Weights of a small transformer language model: no biases in attention or MLP, 8350 steps.
Each number is 128 + 24 x the weight over its row's rms, rounded and kept within 0 to 255. Layers, rows and columns count from 0. The size above them is the row's rms in percent of the matrix's.

# layer 2 attention query, 96x96, rms 0.101, rows 0-71, columns 0-95
size [ 79  81  71  80  88  76  94 102  92  95 108 107 100 100 118  99 115  95 102  77  76  83  90  82  94  99 115  98 103 105  95  97 105  90  83  89  93  72  81 102  64 131 109  96 107 110 105 102  88  75  94 100  75  90  81 106  94 101  95 128 105 113 111 128  86  84  85  82  98  89 104 116]
[[114 130 121 133 130 127 144 173 159  95 105 106 137 130 129 124 162 130 134 128 187 135 124 110 125  79 140 123 152 152 135 116 130  96 156 159 128 152 121 146 113 120 140 119 145 128 137 161 142 166 145  95 129 103 144  97 129 125 155 115 123 115 138 135 116  82 119 122 103 188 115 195  95 107 127  72 122 132 174 148 153 168 141 122 155 117 151 113 156  84 113 138 160  95 130  95]
 [109  74 120 135 137 138 114 152 136 127 109 104  94 124 104 119 115 126 145 127 172 161 129 106 110 118 175 142 116 126 116 118 120 156 149 100 116 118 129 159  86 135 132 155 136 150 156 144  87 177 135  98 163 130 157  93 157 154 158 142  96 125 116 118 113  46 109 163 143 142 125 153 131 124 139  96 143 155  78 155 132 163 149 140 117 117 123 113 130  91 102 118 135 109 165 117]
 [133 105  93 164 136 106 151  92 115 137 113 126 157 119 133  92 102 163 146 114 113 103 116 141  84 118  91 162 140 138  98 126 147 152 129 152 123 135 140 185 108 135 129 102 137 144 145 128 123 125 138 132 156 128 144 101 120 118 159 155 152 110 157 152 149  74 138 134 125 102 163 153 106 137 107 100 131  63 154 111 105 150 120  75 117 134  89 160  89 120 121 102 174 120 157 137]
 [162 126 159 107 122  96 111 114 143 172 153 133 146  56 140 119 143 162 102  84 107  95 203 122 130 146  96 123 148 114 128 165 131 131  78 181 140 157 139 123 139 133 131 141 137 130  98 134 128 146 109 113 129 148 149 128 121 119 124 101 126  90 141 142 103 150 167 160 168 145 139 160 130 122 153 128 143 103 133 149 130 152 141 127  83 151  97 158 108 152 127 140 116  98 128 138]
 [163 146 176 107 109 153 178 141 153 102 180 136 105 139 163  62 148 120 144 137 120 145 159 159 126 111 156 156 121 141 155 144 174 126 134 119 150 137 122  89 166 148 137 122 168 100 149 127 159  93 112 139 125 109 100 134 111 155 121 154 159 146 135 133 137 144 153 162 119 123 143 129 149 133 115  97 115 109 169 146 129 112 156 126 118 124 170 156 139 111 149 120 109  95 174 128]
 [118  99 108 140 101  80 118 160 135 132 137 120 152 137 134 140 102 112 103 158 151  86  94 152 101 104 141 102 131 100 108  80  90 174 139  92 150 157  81 123 153 124 140 133 157 112  85 120 134  71 118  95 145 116 103 112 126 120 119 114 119 132 126 173 125 146 156  92 106 122 149  89  94 129  76 100 137 132 159 145 127 115 127 138 144 109 152 148 120 115 142 137 109 172 126 108]
 [ 85 141 123 153 113 113 117 139 111 158 130 119 144 131  99 138  98  77 138 155 117 147  73  90 118 112 127 109 132 107 114  97 165 140 117 111 133 140  94 105 147 140 101 131 180 128 114 155 163  97 127 113 151 147 121 115 142 115 104 148 143 109 147 134 132 118 154 125  95 101 122 124  98 162 107  38 154 149 139 138 161 138 133 142 104 146 153 112 116  99 128 134  89 138 128  74]
 [126 110 122 154 150 113 114 140 136 130 106  94 142  70 129 140 130 133 137 151 165 105 110 134 135  75  84  76 117 116 129 124  74 103 145 124 125 157 112  82 109 117  90 133 174 132 104 125 120 138 144  66 161 112 129 129 150 100 157 131 135 147 105 148 116 125  75 146 140  82 109 121 164 113 124 105 130 117 148 142  97 123 141 146 144 127 150 138 103  97 135 139  80 152 148 121]
 [143 142  89 131 156 140 170  76 125 119 157 144 166 107 148  85  90 143 151 124  90 148 104 132 155 101 140 131 119 142 130  94 102 144 179 137  95 125 111 147 150 118 122 114 155 115 126 107 151 136 106 107  99 148 123 119 135 154  65 130 135 110 138  92 109  99  99 119 114 149 142 104 140 155  96  84 152 128 155 133 164 138 137 101 140 149 137 100 114 128 187 125 136  95  99 140]
 [101 122 103 157 101  92 102 135 107 143 117 127 137 127  80 179 101 126  79 168 121 132  80 119 139 115  93 112 115 124 105  96 123 125  76 100 131 138 131 104 154 138 126 120 100 131 122 129 112 121 127 123 163 141 134 108 142 126 181 104 110 112  93 144 121 134 169 167 135  96 143 148 104 134 111  83 152 143 141 113 136 126 198 170 110 121 148 131 118 102 117 131  91 132 126  92]
 [ 96 109 147 143 114 108 126 145 144 117 134 129 150 141 137 127 117 151 128 120 175 103 154 100 108 142 164  87 152 151 101 201 100 108 116 167 154 137 121 131 147 153 103 150 120 120  97 149 110 149 108 107 134 128 126  88 123  85 155 103 119  86 111 100 152  70 144  95 151 150 110 160 175 163 123 117 126 133 117 102 116 146 102 141 155 154 107 160 125 134 104 125 164 126 104 121]
 [126 104 118 129 174 182 132 134 171 104 134 121 149 128 133 124 142 145 165 142 135 154 137 124 165 130 125 122 104 121 118 182 114  61 116 138  93 142 111 147 124 127 126 111 125 110 158 156 143 128 156 126 116 116  78 158 125 142 161  55 107 127 121  83 105  97 118 148 128 135 105  85 148 136 169 111 148 118 124 141 114 126 107  81 122 136 133  88 146 144 177 141 130 121 129 114]
 [146  95  72 134 113 121 129 115 114 105 117  95 134  93 105  89 164 151 105 132 139  77  95 108 103 108 130 163  72 141 114 119 142 111 125 128 135 162 130 122 129 119 154 135 104 120 200 126  92 162 149  79 157 126 134 127 151 100 161 145 132 100 114 102 140 113 119 132 142 161 133 111 129 132 147 148 137  96 122 116  79  87 176 135 115 151 148 139 143 147 140 128 110 120 102 118]
 [139  87 121  92 101 131 127 114 140 140 125 102 133 153 120 180 125 142 114 127 140  97 192 113 120 125 117 100 154 147  98 125 161 128  91 126 101  90  84 103 122 107 108 129 142 151 125 152 127 121  93 138 146 183 123 132 163 145 150 161 128 134  97 117 174 115 162  88 135 120 124 121 112 133 126 111 118 120 154 119 169 155 121 136 139 140 105 181 113 101 165 176  90 117 113 111]
 [121 164 124 119  99 125 131 161 157 124 127 121 148 134  87 196 105 102 127 136 139 181 106 148  95 125  88 128 124 119 120 134 113 125  93 106 100 137 112  87 147 162 153 130 129  83 144 204 118 138 140 134 114  94 131 124 136 147 133 133 142 158 138 138 141 129 148 113 122 145  93 110 146 179 117 124 114  91 124  96 154 128  87 164 118 118 164 120 105 107 105 168 156 136 118 128]
 [129 110 163 122  98 160 134 123 114 120 127 150 143 140 119 138 131 116 130 109 181  91 171 122  99  77 120  64 101 109  97 132 159 121 123  91 131 161 190  79 104 137 130 149 157 134 123  91 110 167 136 127 120 140  97  90  95 135 126 113 129 103 145 155 105 112 122 170 114 136  90 168 143 133  93 121 113 125 137  95 125 126 106 131  99 111 116 105 128 127 113 173 143 133 121 133]
 [111 154 154  95 120 130 116 107 158 114 115 178 151 148 137 165 131 108 121 119 129 159 158 108 173 112  93 150 131  70 135 148 136 122 125 111  82 108 153 136 164 106 182 110 175  93 137 116  93 104 119 146 106 111 132 149  90 152 105  82 146 138 118 151 139 168 147 115  89 102 129 135 135 115 107 119 129 125 121 119 160 130 105 108 137 135 147 171 125 175 133 127 152 127 109 159]
 [150 133 158 119 112  81 137 161 134 150 211 118 145 108 130 126 148 131  83 118  78 141 169 166 147 160 124 137 133 160 187 112 107 110 105 143  93 105 146 144 161 121 130 104 147 110 131 162 164 110 133 116  93 143  85 166 123 121 109 108 126 122 125 133 105 149 120 121 103 142 128 146 124 156 170 149 112 123 146 126 105 138 116 122 129 147 104 151 117 119 149 158 132  84 103 140]
 [ 91  83 129 100 128 126 125 122 132 115 111 127 134 120 120 112 111 140 107 164 148 136 136 114  86 117 135 166 135 157  69 103 141 109 152 120 100 128 103 167  93 146 149 134 107 147 139 173 125 174 137 108 199 138 165 112 131 116 116 158 122  96 129  88 116  94  83 147 129 111  98 139 125 169 122  79 125 134 106 130 135 148 124 149 124 132 130 149 117 125  92  88  99  95 145 112]
 [136  71 139 126 100 102  64 126 121 136  72 110 117 159 101 146 122 101  67 124 151  88 100  79 131 134 133  53 136 149 132 124 153 150 131 148 122 123 142 148 140 103 119 105  87 161 132 124 109 154 104 100 173 125 135 117 135 118 113 155 109  79 115  92 114 120 125 129 140 163 111 153 134 135 135 147 139  99 105 122 140 118 165 138 116 108 110 143 126 140 128 138 115 145 132 121]
 [ 76 148 174 119 129 128 119 105 129 126 122 105 157 127 131 148 145 171 150 143 117 124 145 114  84  97 117  80 125  70 121 128 146 142 136 118 151 153 162 110 130  99 189 127 133 156 121 118 155 148 187 139 149 154 152 148 121 102 120 163 123 120 152 152 135 139 131 151 114  85 124 126 139 124 104 141 135  90 139 136 131 117 171  96 107  95 107 139 139 160 133 120 178 120  84 147]
 [138 152 185 120 142 137 138 144 174  90 161  98 106 108 137 127 100 111 138 141  92 158 129 115 105 144  89 127 114 143 164 102 140  79 146 140 125 116 147 128 148 125 135 140 156  85 128 140 150 140 148 168 130 161 106 160 110 122 115 135 111 162 153 113 165 104 147 119 134  95 145 115 132 100 161  98 111 172 152 137 159 139 155  99 120 105 102  75 122 170 164 138 160 115 137 133]
 [111 159 149 134  69 171 121 125 131 127 200 123 123 168 150  84 138 122 155 137 110 110 128 157 126  99 110 136 108  94 105 165 152  88 134  95 136 130 137 188 130 147 133 121 149 139 145 149 134 140 127 111  96 139 100 153  78 163 133 126 142 142  97 147 128 132 124 143 114  99 101 168 154 113 127 147 115  78 145 125  99 168 118 116  98 128 143 135 107 115 131 113 123 122 148 167]
 [136 131 103 161 134 177 172 154 157  68 152 113  96 128 161 152  95 156 100 119 134 163 144 142 108 135 134 153 130 128 102 144  77 135 125 133 151 124 140 167 105 128 167 153 142 131 105 106 144 136 205 162  94  99  97 136 161 152 158 137 100 143 102 118 146 132 113 138 130 117 149 138 170 127 118 165 131 128 150 122 113 128 151 112 119 129 118 146 140 138 115 122 155 110 159  93]
 [148 110 101 136 125 171 131 120 119 102 137 124  70 170 135 100 153 154 152 138 118 159 137 126 110 115 133 133 120 144 116  94 148 106 140 166 115 116 140 141 131 169 156 137 130 140 120 141 112 164  95 109  76 160 166 147  93 161 104 105 154 107 129 164  80 154 160 108 136 189 106 152 113 109 174 143 126 130 105 105 149 122 142 141 152 108 140 126 124 133 113 139 146 102 101 172]
 [114  76  87 138 105 171  93 168 128 127 108  86  99 125 105 121  93 118 120 165 154 153 128  95 103 123 159 158 126  90  85 124 173 123 170 135 108 119 113 141 118 142 141 111 129 157 125 171 121 177 163 126  95 147 159 106 142 143 134 111 121 126  98 141 130  98 120 165 141 138 114 120 121 138 125 135 158 150 130 107 128  97 100 117 109 144 132 113 137  74  99 141 119 168 145 105]
 [ 86  96 137 128  89 144 118 145 147 122 117 182 124 159  99  88 126 123 102 159 148 140 134 113 154 144 146 153 138 191  90  97 115 154 118  94 111 152 117 131 130 135 127 107  81  99  80 119  66  95 116 109 166 131 147 167 115 133 126 155 145 133 121 185 153 133 123 116 121 123 115 114 127 110 136 136 165 140 124 121 127 100  93 142 141 106  94 154 151 154 137 125 113 106 128 146]
 [173 122 117 140 179 175 136 145 124 178 147  98 153  61  98 154 114 150 140 135 112 136 111 135 136 127 135 154 160 125 107 116 137 137 133 126 171 150  96  85 129 117 136 115 100 168 138 111 120  90 124 125 119  93 132 112 115 146 151 152 105  95 100 138  96 133  69 164 138 102 125 133 125 141 167 115 135 145 103 111 109 134 132 144 121 155 141 110 102 110 133 130  89 143 154  76]
 [130 159 109 156 115 122 134  77 131  89 146  98 118 108 177  58 138 138 106 131 120 129 137 107 138 124 119 136 116 125 135 119 144  95 141  98 125 132 133 169 147 156 152 138 125 137 113 109 142 127 139 187 126 144 120 123  99 136 117 179 148 120 106 111 128 116 105 111 179 137 129 124 131 155 158 167 134 144 162 159  96 146 150 132 134 125 162 172 162 120 155 108 139  80 163 173]
 [152 146 172 142 125  99 128  93 120 152 121 134 149 141 107 164 119 124 116 178  98 139 144 103 139 133 137 142 123 127 103 129 160  97 117  78 140 108 100 169 114 149  81 115 105 110 144 139 174 134 147 139 120 112  95  90 106  97 143 158 112 112 150 116 124 138 171 152 126 123 109 111 108 130  88 142 193 129  94  81 143 103 145 136 103 160 110  86 160 133 108 112 128 125 155 123]
 [125  92 102 147 140 189 132 186 126 113 180  93 122 104 152 127 117 165 152 134 101 121 119 102 143 125 151 140  86 133 142  92 123 160 112 123 129  99 161 134 104 151 115 127 143 142 126 122 136 136 103 154 119 123 167 117 155 132 136 143 155 112 129 102 145  76 100 133 148 118 123 136 117 121 129 120  83 155 145 117 148 108 165 127 128  76  86  68 151 130 124 141 179 124 145 119]
 [122 134 145 127 115 153 116 170 162 146 140 140 129 134  47  98  86 131 134 142  91 128 139  74 153 111 103 119 138 108 120 129 136  85 140 111 142 165 115 140 138 131 100 149 145  97 114 117 150 123 110 115 112 145 148 114 125 129 115 162 102 135 156 123 141 142 119 140 124 144  92 159 127 144  91 166 146 108 177 111 134 131 121  81 124  88 136 152  62 131 169 132 109 160 115 148]
 [116 135 102 110 100 133 112 127 135 106 149 128 102 116 134 136 130 130 143 159 157 118 118 130 121 133 130 182 137 151 119 134 126  94 108 115  96 149 137 139 123 105 170 118 151 162  82 144 117 163 130 136 151 127 136  92 125 100 168 128  66 142  73 116 191 165 138 114 104 123 129 145 134 100 171 105 138  84 200 117 125 132 136 172 121 114 129 128 156 132 142 126 157 110 123 158]
 [115 115 106 142 110  84 157  93 116 118 112 162 115 126 110 114 126 129 130 142 177  97  95 144 161 155 137 121  94 157 151 101 130 115 138 136 172 117 162 122  96 124 156 104  96 120 151 164 125 149  93 134 156  92 109 100 108 157 145 135 115 125 107 180 154 103 134 125 141 102 112 155 140 169 125 106  94 153  57 149  99 128 125 110 159 157 149 123 122 113 133  90 152 129 115 132]
 [139 169 152 124 109 111 126 144 153 119 127  75  90 148 154 105 111 144 115 118 152 138 103 152 149  82 127 103 160 154 118 126 152  95 153 103 136 137 127 124 105 142 101 114 111 144 126 165 109 116 142 107  85 129 144 132 147 144  83 135 163 138 125 107 140 131 119 130 150 132 102  88  91  87 117 173 125 137 144  96 125  80  99 115 136 124  95  97 142 161 169 192 137 121  95 142]
 [120  99  92  99 117 158 117 135 131 151 115 124 118 126 191 122 171 117 127 130 123  76 163 120 108 101  83 124 135 157 108  96 107 110 114 125 123 114 141 138 149 133 103 122 168 131 138 105 142 137 161 169 138 114 125 138 135  75 105 119 140 180 126 104 145 150 108 151 109 131 154  94 161  89 124 126 148 162 202 109  96 153 134 143 101 140 110 110 152 159 140 134 115 127 140 142]
 [136 126 122 109 155 124 144 142 147 136 126 117 141  92 144 101 124 103 147 113 109 105  90 123 139 131  99 110 175 160 145 168 107 133 106 135 113 135 135 108 139 125  70 166 157 117 105 105 107 101  98 166 116 120 166 167 102  90 117 140 128 141 170  90 101 131 111 144 127 111 159 109 143 142 156 161 144 177 194 132 136 164 140 107 129 145 108 101 116 165 104 106 124 142 164 129]
 [130 172 137 103  79 148 113 118 103 106 117 125  97 114 121 156 146 138  82 134 121 110 176 155 131 118 110  99  95 102 112 151 143 137 150 103 145 119  87 117 115 130 150 144 152 114 114 130 105 124 117 140 159 117 129 154 165 133  95 189 110  94 138 154 151 126 133 122 115 197 152 151 106 124  98 135 137 151 111 115 106  99 117  65 117 108 132 132 133  99 118 178 147 130 162 121]
 [184 100 172 147 150 101 157 106 134 183 128 163 138 129  55 145 115 107 124 107  85 147 150 105 112 154 117 141 137  96 130 103 130 111 131 157 176 122 145 135 134 108 139 108 140 104 137 171 142 149 118  85 136  98  82 124  80 120 129 132 105 137 133 122 114 121 148 161 132 114 130 179 137 155  81 149 115 108  86 132 132 133 121 107  97 135 139 138 116 150 131 123 121 116 113 140]
 [184 142 121 126 114 114 139  86 107 126 145 116 167 103 134 121 164 161 119  76 132 125 109 137 132  94  77 126 146 152 129 127 149 134 131 123 149 141 164 163 147 184 144 118 100 122 135 136 147  93 107  99 115 131 126 103 123 110  94 116  85 152 116 133 146 121 136 111 131 169 156 156 130 127 119 147 135 164  85 146 128 174 109 190 141 140 161 130 105 128 120 105 133 170  93 129]
 [ 86 169 126 104  91 119 122 138 118 177  87 157 133 154 112 129 158  89 115 144 124 125 113 148 129 123 132 132 125 139 143 115 141 196 118 111 120 160 154 118 127 156 104 132 147 134 126  72 127  96 160 143 121 133 138 169 161  96 104 145 146 124 146 142 125 122 127 163  89 166 130 141 119 169 119 168 137 156 126 119 146 175  80 130  95 144  93 127  95 118 130 141 125 100 161 116]
 [134 144  97 140 112 112 154  78 117 102 127 107 117 103 164 169 149 135  79 148 162 156  73 136 138 112 146 166 131 166 131 146 166 142 139 138 153 156 101 123 126 140 130 131  96 143 167 123 158 141 138 135 108 120 147 177 123 151 125 102 168 136 110 136 114 131 110 115 152 117 137 129 157 135 166 158 153 163 155 171 115 117 174 113 123 159 136 156 173 114 134 120 137 105 170 141]
 [123 187 137 125 173 111 119 156 163 107 116 151 139 143 166 126 136 115 130 106 149 176 117 120 120 163 151 139 147 125 127  69 128 150 138 145 163 175 114 146 125 130 137 150 106 142 120 135 137 103 117 119 129 117 100  95 106 150 144 152 125 167 157 149 160 107  98  92 119  94 116 134 110 102 135  89 122 147 108 102 130  99 117  75 163 112 128 131 152 154 141  82 125 129 147  75]
 [155  96 106 108 178 150 147 171 172 146 122 120 109 117  91  92 163 185 159 117 115 148 128 126 128 144 134 149 156 162 156 138 145  92 141 128  91 155 132 162 143 103 113 119 160 140 138 175 119 104 111  86 126 144  96 148 142 102 163 136 125 110 141 142 129 134 133 123 119 159 100 142 160 144 121 101 118 114 142 133 125 132  78 116  78 142 115 110 119 122 121 137 151 110  80  92]
 [140 106 110 153 147 116 108 116 127 138 156 143 132 117 119 161 147 116 169 133 152  96 144 147 108 100 163 156 109 139 125  83  76 136 159 160 114 155 104 129  85 114 103 105 103 190 118 122 117 180 149 103 132 111  94 134 122 146  99 122 116 166 122 108 104 102 126 109 142 111 110 108 147 133 100 168 143  87 119 135 129 162 124 153 151 136 113 143 140  70 101 165 107 106 142 134]
 [120 133 142 116  99 125 157 155 133 124 154 141  86 127 168  74 166 143 113 180 129 140 123  86 166 142 153 140 124 156 135 109 109 135 152 124  55 170 131 123 115 125 139 139 139 159 116 125 125 123 134  98 167 145 119 167 100 143 133 138 134  97 114 111 201 109 112 128 131 128 126 112 144 114 156 108 134 103 117 142 106  92  89 159 103 148 110 148 135 133 133 105 106 150 142  87]
 [ 87 102 104 175  81 142 135 123 132 155 132 143 158  92 143 117  85 107 124 127 168 137 118 125 117 133  93 120  98 172  68 122 112 148 172 110 120 146  97 158 145 118 106  80 135 144 144 120 177 120 141  91 157 177 126 143 105  97 100 132 114  83 132 153 121 130 107 111 110 154 118  96 126 105 124 115 161 138 156 108 120 118 103 126 131 130 155 153 120 129 137 124 101 104 114 155]
 [128 134 117 182 122 153 132 105 130 189 120 132 121 139 138 122 123  79 128 134 134 138 113 124 109 122 108 132 154  63 121 154 137 151 139 124 147 145 114 167 137 173 137 155 107 112 129 144 162  90  86 131 143 152 130 124 123 170 116 117 131 153 157 150 137 110 163 100 154 114 150 134 143 173 153 140 150 123 141  85 118 141 128 116 103 173 137  90  85 123 138 129 138 167 181 161]
 [142 109 103 149 131 149 112 145 149 144 124 153 107 111  92 150 149 120  85 128 145 167 132 153 176 114 153 142 106 128 207  76 156  96 150 149 192 145 118 123 138 117 139  72 134 121 129 129 154 160 147 113 123 116 107 138 141 139 153 104  89 153 110 148 162 109 110 131  97 132  98 152 134 135 130 121 117  84 128 156 153 118 139 128 164 115  86 148 147 126 138 102 146 129 119 134]
 [120  74 100 164 138  83 110 139 127 133 113 114 125  76 147 127 110 122 108  80 184 101 160 169 125 155  95 147 131 140 144 154 143 155 122 129 111 122 171 112 152 147  80 107  92 137  93  95 104  78 133 179 126 121 140 106 141 127 172 114 134 130 150 150 131 148 154 135 124 100 137 101 104 144 147 131  96 115 141 134 145 129 127 115 127 135  93 122 113 137 112 160 133 139 151 165]
 [ 96 135  94  66 142 140 114 121 141 133 117 102 116  88 141 131 122 132 154 124 142  95 147  71  65 139 102 133 160 122 130 128 133  82  98 138 148 136 101 121 122 116 107 136 145 152 120 110  97 129 119 143 112 128 161 120 140 117 142 124 143 130 131  97 143 168 112 116 113 120 117 131 133 120 141  87 141 130 243 131 164 123 159 118 118 101 122 143 131 133 149 135 114 129 111 101]
 [ 96 117 137 120 166  77 134 108 135 131 139 139 178  88 139 119 124 129 176 102 115 133 135 134 118  77 110 112 146 140 148 182 115 110  80  94 142 100 112 125 130 121 142 161 134 141 105 136 123 116  94 156 148 129 137  87 164  68 160 119 144 156 131  99 120 138 131 146 137 106 146 132 120 139 173 139 107 134 175 122 151 163 153 150 108 120 140 181  92 149 123 109 118 121 113 134]
 [119  89 135 129 151 132 126 156 130 106 135 114 128 112 131 144 130  99 148 136 132 103 142 144  92 124 127 167 174 130 143 142 134 139 135  65 133 111 109 114 133 153 135 150 157 144  83  86 191  80 150 125 108 137 129 175 183 132 166  91 106 108 111 108 138 122 137 113 144 138 134 120 112  86 145 173 121 152 176 135 105 145 100 149 165  91 108 100 147 107 138 141 135 139 130 131]
 [140 125 112 109 131 152 121 137 113 167 117 117 193 150 129 138 142 139 150 132 105  84 124  98 162 158 112 155 150 109 127  93 167 106 117 172 108 162 127 106 119 129 127 122 147 124 158 149  99 158 130  80 175 108 132 130 111  83 157 111  95 122 123 138  90 146 145 156 121 138 118 142 163 157 112 151 157 149  90 175 117 167 122 124 110 158 154 127 127 117 103  75 134 127 127 140]
 [115 122 122 157 149 139 107 136 165  97 129 127  54 124 158  82 126 117 122 167 128 152  87 138 141  79 155 144 111 180 151 188 141 134 160  93 146  98 128 129 107 156 137 136 155 115  96 100 138 148 127 135  97 162 143 127 175 151 122 133 168 118 110 139 146 148 143 103 181 149 144 118 127 118 165 156 117 131 163  95 132 109 123 124 134 119 124 109 133 139 136 156 138 130 116 118]
 [146  56 118 119 137 115 131  87 135 131 136 135 129 114 115 118 157 115 109 115 124  71 131 129 127 146 139 144 102 103 110 138 169 157 145 155 142 146 105 153 101 129 124 115 113 136 143 104 117 161 134 120 177 170 131 105  87 124 161  89 123 111 111  61 110 105 112 121 168 133 149 154 133 130 112 152 139 111 104 126 111 110 147 136 143 141  97 139 114  95 126  74 145 184  98 144]
 [154 150 106 152 123 117 158 130 128  67 125 142  92 147 156  92 136 127 139  95 126 134  75 139 117 121 153 122 110 160 137 182 111 147 161 126  89 135 128 119 121 147 143 159  91 133 116 128 119  93 144 197  92 142 129 159 155 166 100 115 126 142 130 130 103 143 122  99 162 136 146  96 128 102 172 133 127 132 179 142 174 138 116 160 131  99  93 132 141 150 130 143 121 122 139 139]
 [ 75 150 136  89 163 147 120 126 142 123 154 143 138 137 153 133 168 143 102 167 117 152 101 132 140 145 138 104 143 103 114 181 146 147  89 125 164 121 142 123  98 140 148 112 112 119 100  65 145 114 141 121  72 135 140 131 148 148 109 143  98 162 112 167 141 155 125 148 118 115 103 107 119  87 101  86 124 108 106 137 156 143 142 129 116 119 108 174 102 104 165 136  97 117 111 107]
 [ 57 141 134 111 146 104  89 152 148 116 140 150 144 109 166  84 104 110 164  99 149 177 134 138 163 119 114 122 138 132 121 152 157 139 125  97 111 114 119 106 134 118 124 157 119 100 115 120 121  95  94 124 136  98 146 126 103 154 146 166 144 168 160 122 132  71 152 103 110 118 130 144 121 134  93 138  85 126 103 110 143 126 127 153 142  77 105 142 102 136 129 130 130 169  79 133]
 [111 137 113 147 160 106 144 133 154 168  86 154  90 112 133  84 138 131 140 150 150 179 120 130  93 142  97 135 152 134 112 119  59 143 142 138 127 125 133  98 163 114 139  96 106 110  93  86 139  93 147 144 162 172 121 144 153 113 144 122 125 139 119 143 141 112 110 109  97 103 142 100 111 130 154 127 138 183 147  77 131 118 107 101 119 159 131 118 139  91 135 128 114 123  79 130]
 [150 152 108 155 111  88 150  88  91 126 151 147 120  77 129 182 103  93 104 177 137 118 121 158 130 117 154 147 106  96 135 160 137 121 155 118 151 154  96 127 117 130 134 103 147 158 106 151 117 127 123 145 112 104 119 122  95 163 123 136 132 132  94 140 119 159  97 152 135  93 103 118 118  97 162 128 163 152 103 147 101 137 152 147 117 117 136 109  69 126 164 159 165 104 131 153]
 [ 97 140 110 139 152 119 124 133 177 117 140 152 112 138  87 133  92 140  98 160 160 141 147 141 127  94 146 121 107 159 151 131 153 181 125 122 191 146 155 139 119 129 123 109 108 133 135 115 151 130 134 147 117 135  96 116  98 129 131 131 107 112 120 191 147 168 108 110 136  91 130 148 136 114 104  70 114 100 117 152 143 164 111 172 129  92 125 141 115 123 162 129 144 105 156 184]
 [ 83 137  86 131  57 149 109  83 170 132 162 124 134 187 135 168 136 114 118 153 118 124 120 124 117 147 120  95 131 120 112 122 148 131 139 150 120 125 157 161 140 123 105 152 108 150 112 123  81 145 114 128 140 128 123 136 133  96 176 166 144 132 105 144 138 124 109 131 139  74  95 170 159 131 126 126 134  88 106 148 145 146 128 150 175 133 101 126 118 115 121  90 153 140  98 151]
 [100 150 153 154 162 182  79 164 172  94 153 175 138  97 140 124 150 167 159 127 132 117 142 120 131 122 157 110 131 139  98 113 165 151 104 118 115 144 165 121 135 165 127 173 142 134 107 130  90  96 121 110 135 159 142 120 134 110 150 149 118 163 148 169 136 148 112 103 109 108 140 160 132 157 152 108 111 108 144 119 133 110  68 136  93 112 123 145 140 142 148 142 144 105 161 127]
 [126 113 174  86  79 113 170 157 129  83 154 132 126  68 130 127 116 157 116 146 136  86 136 159 139  77 130  92 146 148 116 141 131 166  85 155 166 138 124 125 129 120 126 127 122 127 158  96 179  82 126 136 147  79 125 155 106 121  91 146 142 151 125 137 129 109 171 145 124 129 135 145 119 109 157 158 140 125 130  83 105  91 130 139 130 105 128 113 110 137 152 128 126 142 123 125]
 [157  72 128 127 136 131 152 141 142 159 116 129  92 147 103 137  97 142 164  73 153 154 151 139 116 104 100 174 152 144 160 146 112 150 133 130 124 142  98 132 132 133  91 126 156 115 138 121 118 104 113 117  97 142 139 105 117 117 154 147 140 145 144 132 153 157  88 125 135 112 153  86 119 159 126 108  98 174 145 114 128 200 111 149 174 153  82 123 121 146 140 150 161 123 103 143]
 [151 132 118 138  78 111 116 118 120 148 143 126 124 142  81  89 105 148 136 169 100  78 147 115 129 160 123 121 129 122 157 144 106 107 117 125  91 142 105 128  89 104 173 120 116 150 130 128 135 134 129 137 114 144 115  86 141 128 180 116 134  97 134  93 138 143 132  83 160 134 102 110 157 150  92 125 113 133 147 119 165 187  96 123 110 159 120 146 139 131  92 166 160  75 119 109]
 [167 126 130 100 117 120 155 140 131 137 154 130 127  92 112 114 157 144 153 153  66  95 116 149 108 137 106 133  92 125 147 145 140 125  97 142 141 183 112 106  94 132 140 117 110 151 113  85 127  99 130 100 122  86 112 131  91 135 110 121 127 159 141 143 128 147  79 133 126 104 118 150 140 170 117 148 142 166 182 126 154 148 142 124 110 168  90 140 112 174  94 175 117 125 112 136]
 [116 120 141 125 120  81 111 152 136 120  78 159 127 143 152 149 192 117 100 129 170 112 163 139 120  95 142 128 141 166 129 140 105 147 170 121  98 133 160 191 118 165 115 129 126  90 131 139 124 116  89 172 129 150 148  95 117 134 103 119 135 135 131 121 138 111 133 124 120 151 134 105 146 115 147 123 153 121  92 143  86 103  96 157 120  86 118 132 179 134  99 144 145 133 113 170]
 [ 67 134 106 124 117 141 122 134 125 134 122 125 133 133 130 108 107 120 143  83 152 182 165  99 127  60 133 121 137 127  77 104 121  99  94 101 136  82 135 116 180 146 128 122 157 115 125 134 110 167 167 124 100 137 143  82 146 150 111 130 155  92 115 124 138 151 162 152 120 114 118 132 125 134 153 122 126 102 111 123 167 119 146 136 166 105 132 156 159 102 184 115 150 125 127 118]
 [151 110 112 127 118  99  99 186 135  92 101 152  67 141 166 122 133 133 129  95 139 146 127 102 173 118 128 157  74 148 150 109 125 146 140 130 116 127 121 126 136  79 133 128 109 100 133 138 129 155 116 144 115 127 147 107 126 153 147 122 121 108 135 127 136 133 142 122 126 138 171 114 149 133 151 144 114 137 152 117 138 129 139 135 163 106 103  84 197 133  79 199 130 106 101 157]
 [126 147 111 103 121 119 129 155 102 135  99 147 105 105 134 153 154 106  97 145 111 145 109 144 126 130 102 136 139 108 105 110 221 150 143 140 122 153  82 135 163 132 116 132 123 154 110 103 146 172 104  95 149 178 150 141 112 123 128 146 111 130  88 160 139 128 153 115 127 120 133 131 106 109 107 118 147 104 120 150  95  73 154 147 136 164 162 170 134  94 154 136  89 143 146 118]]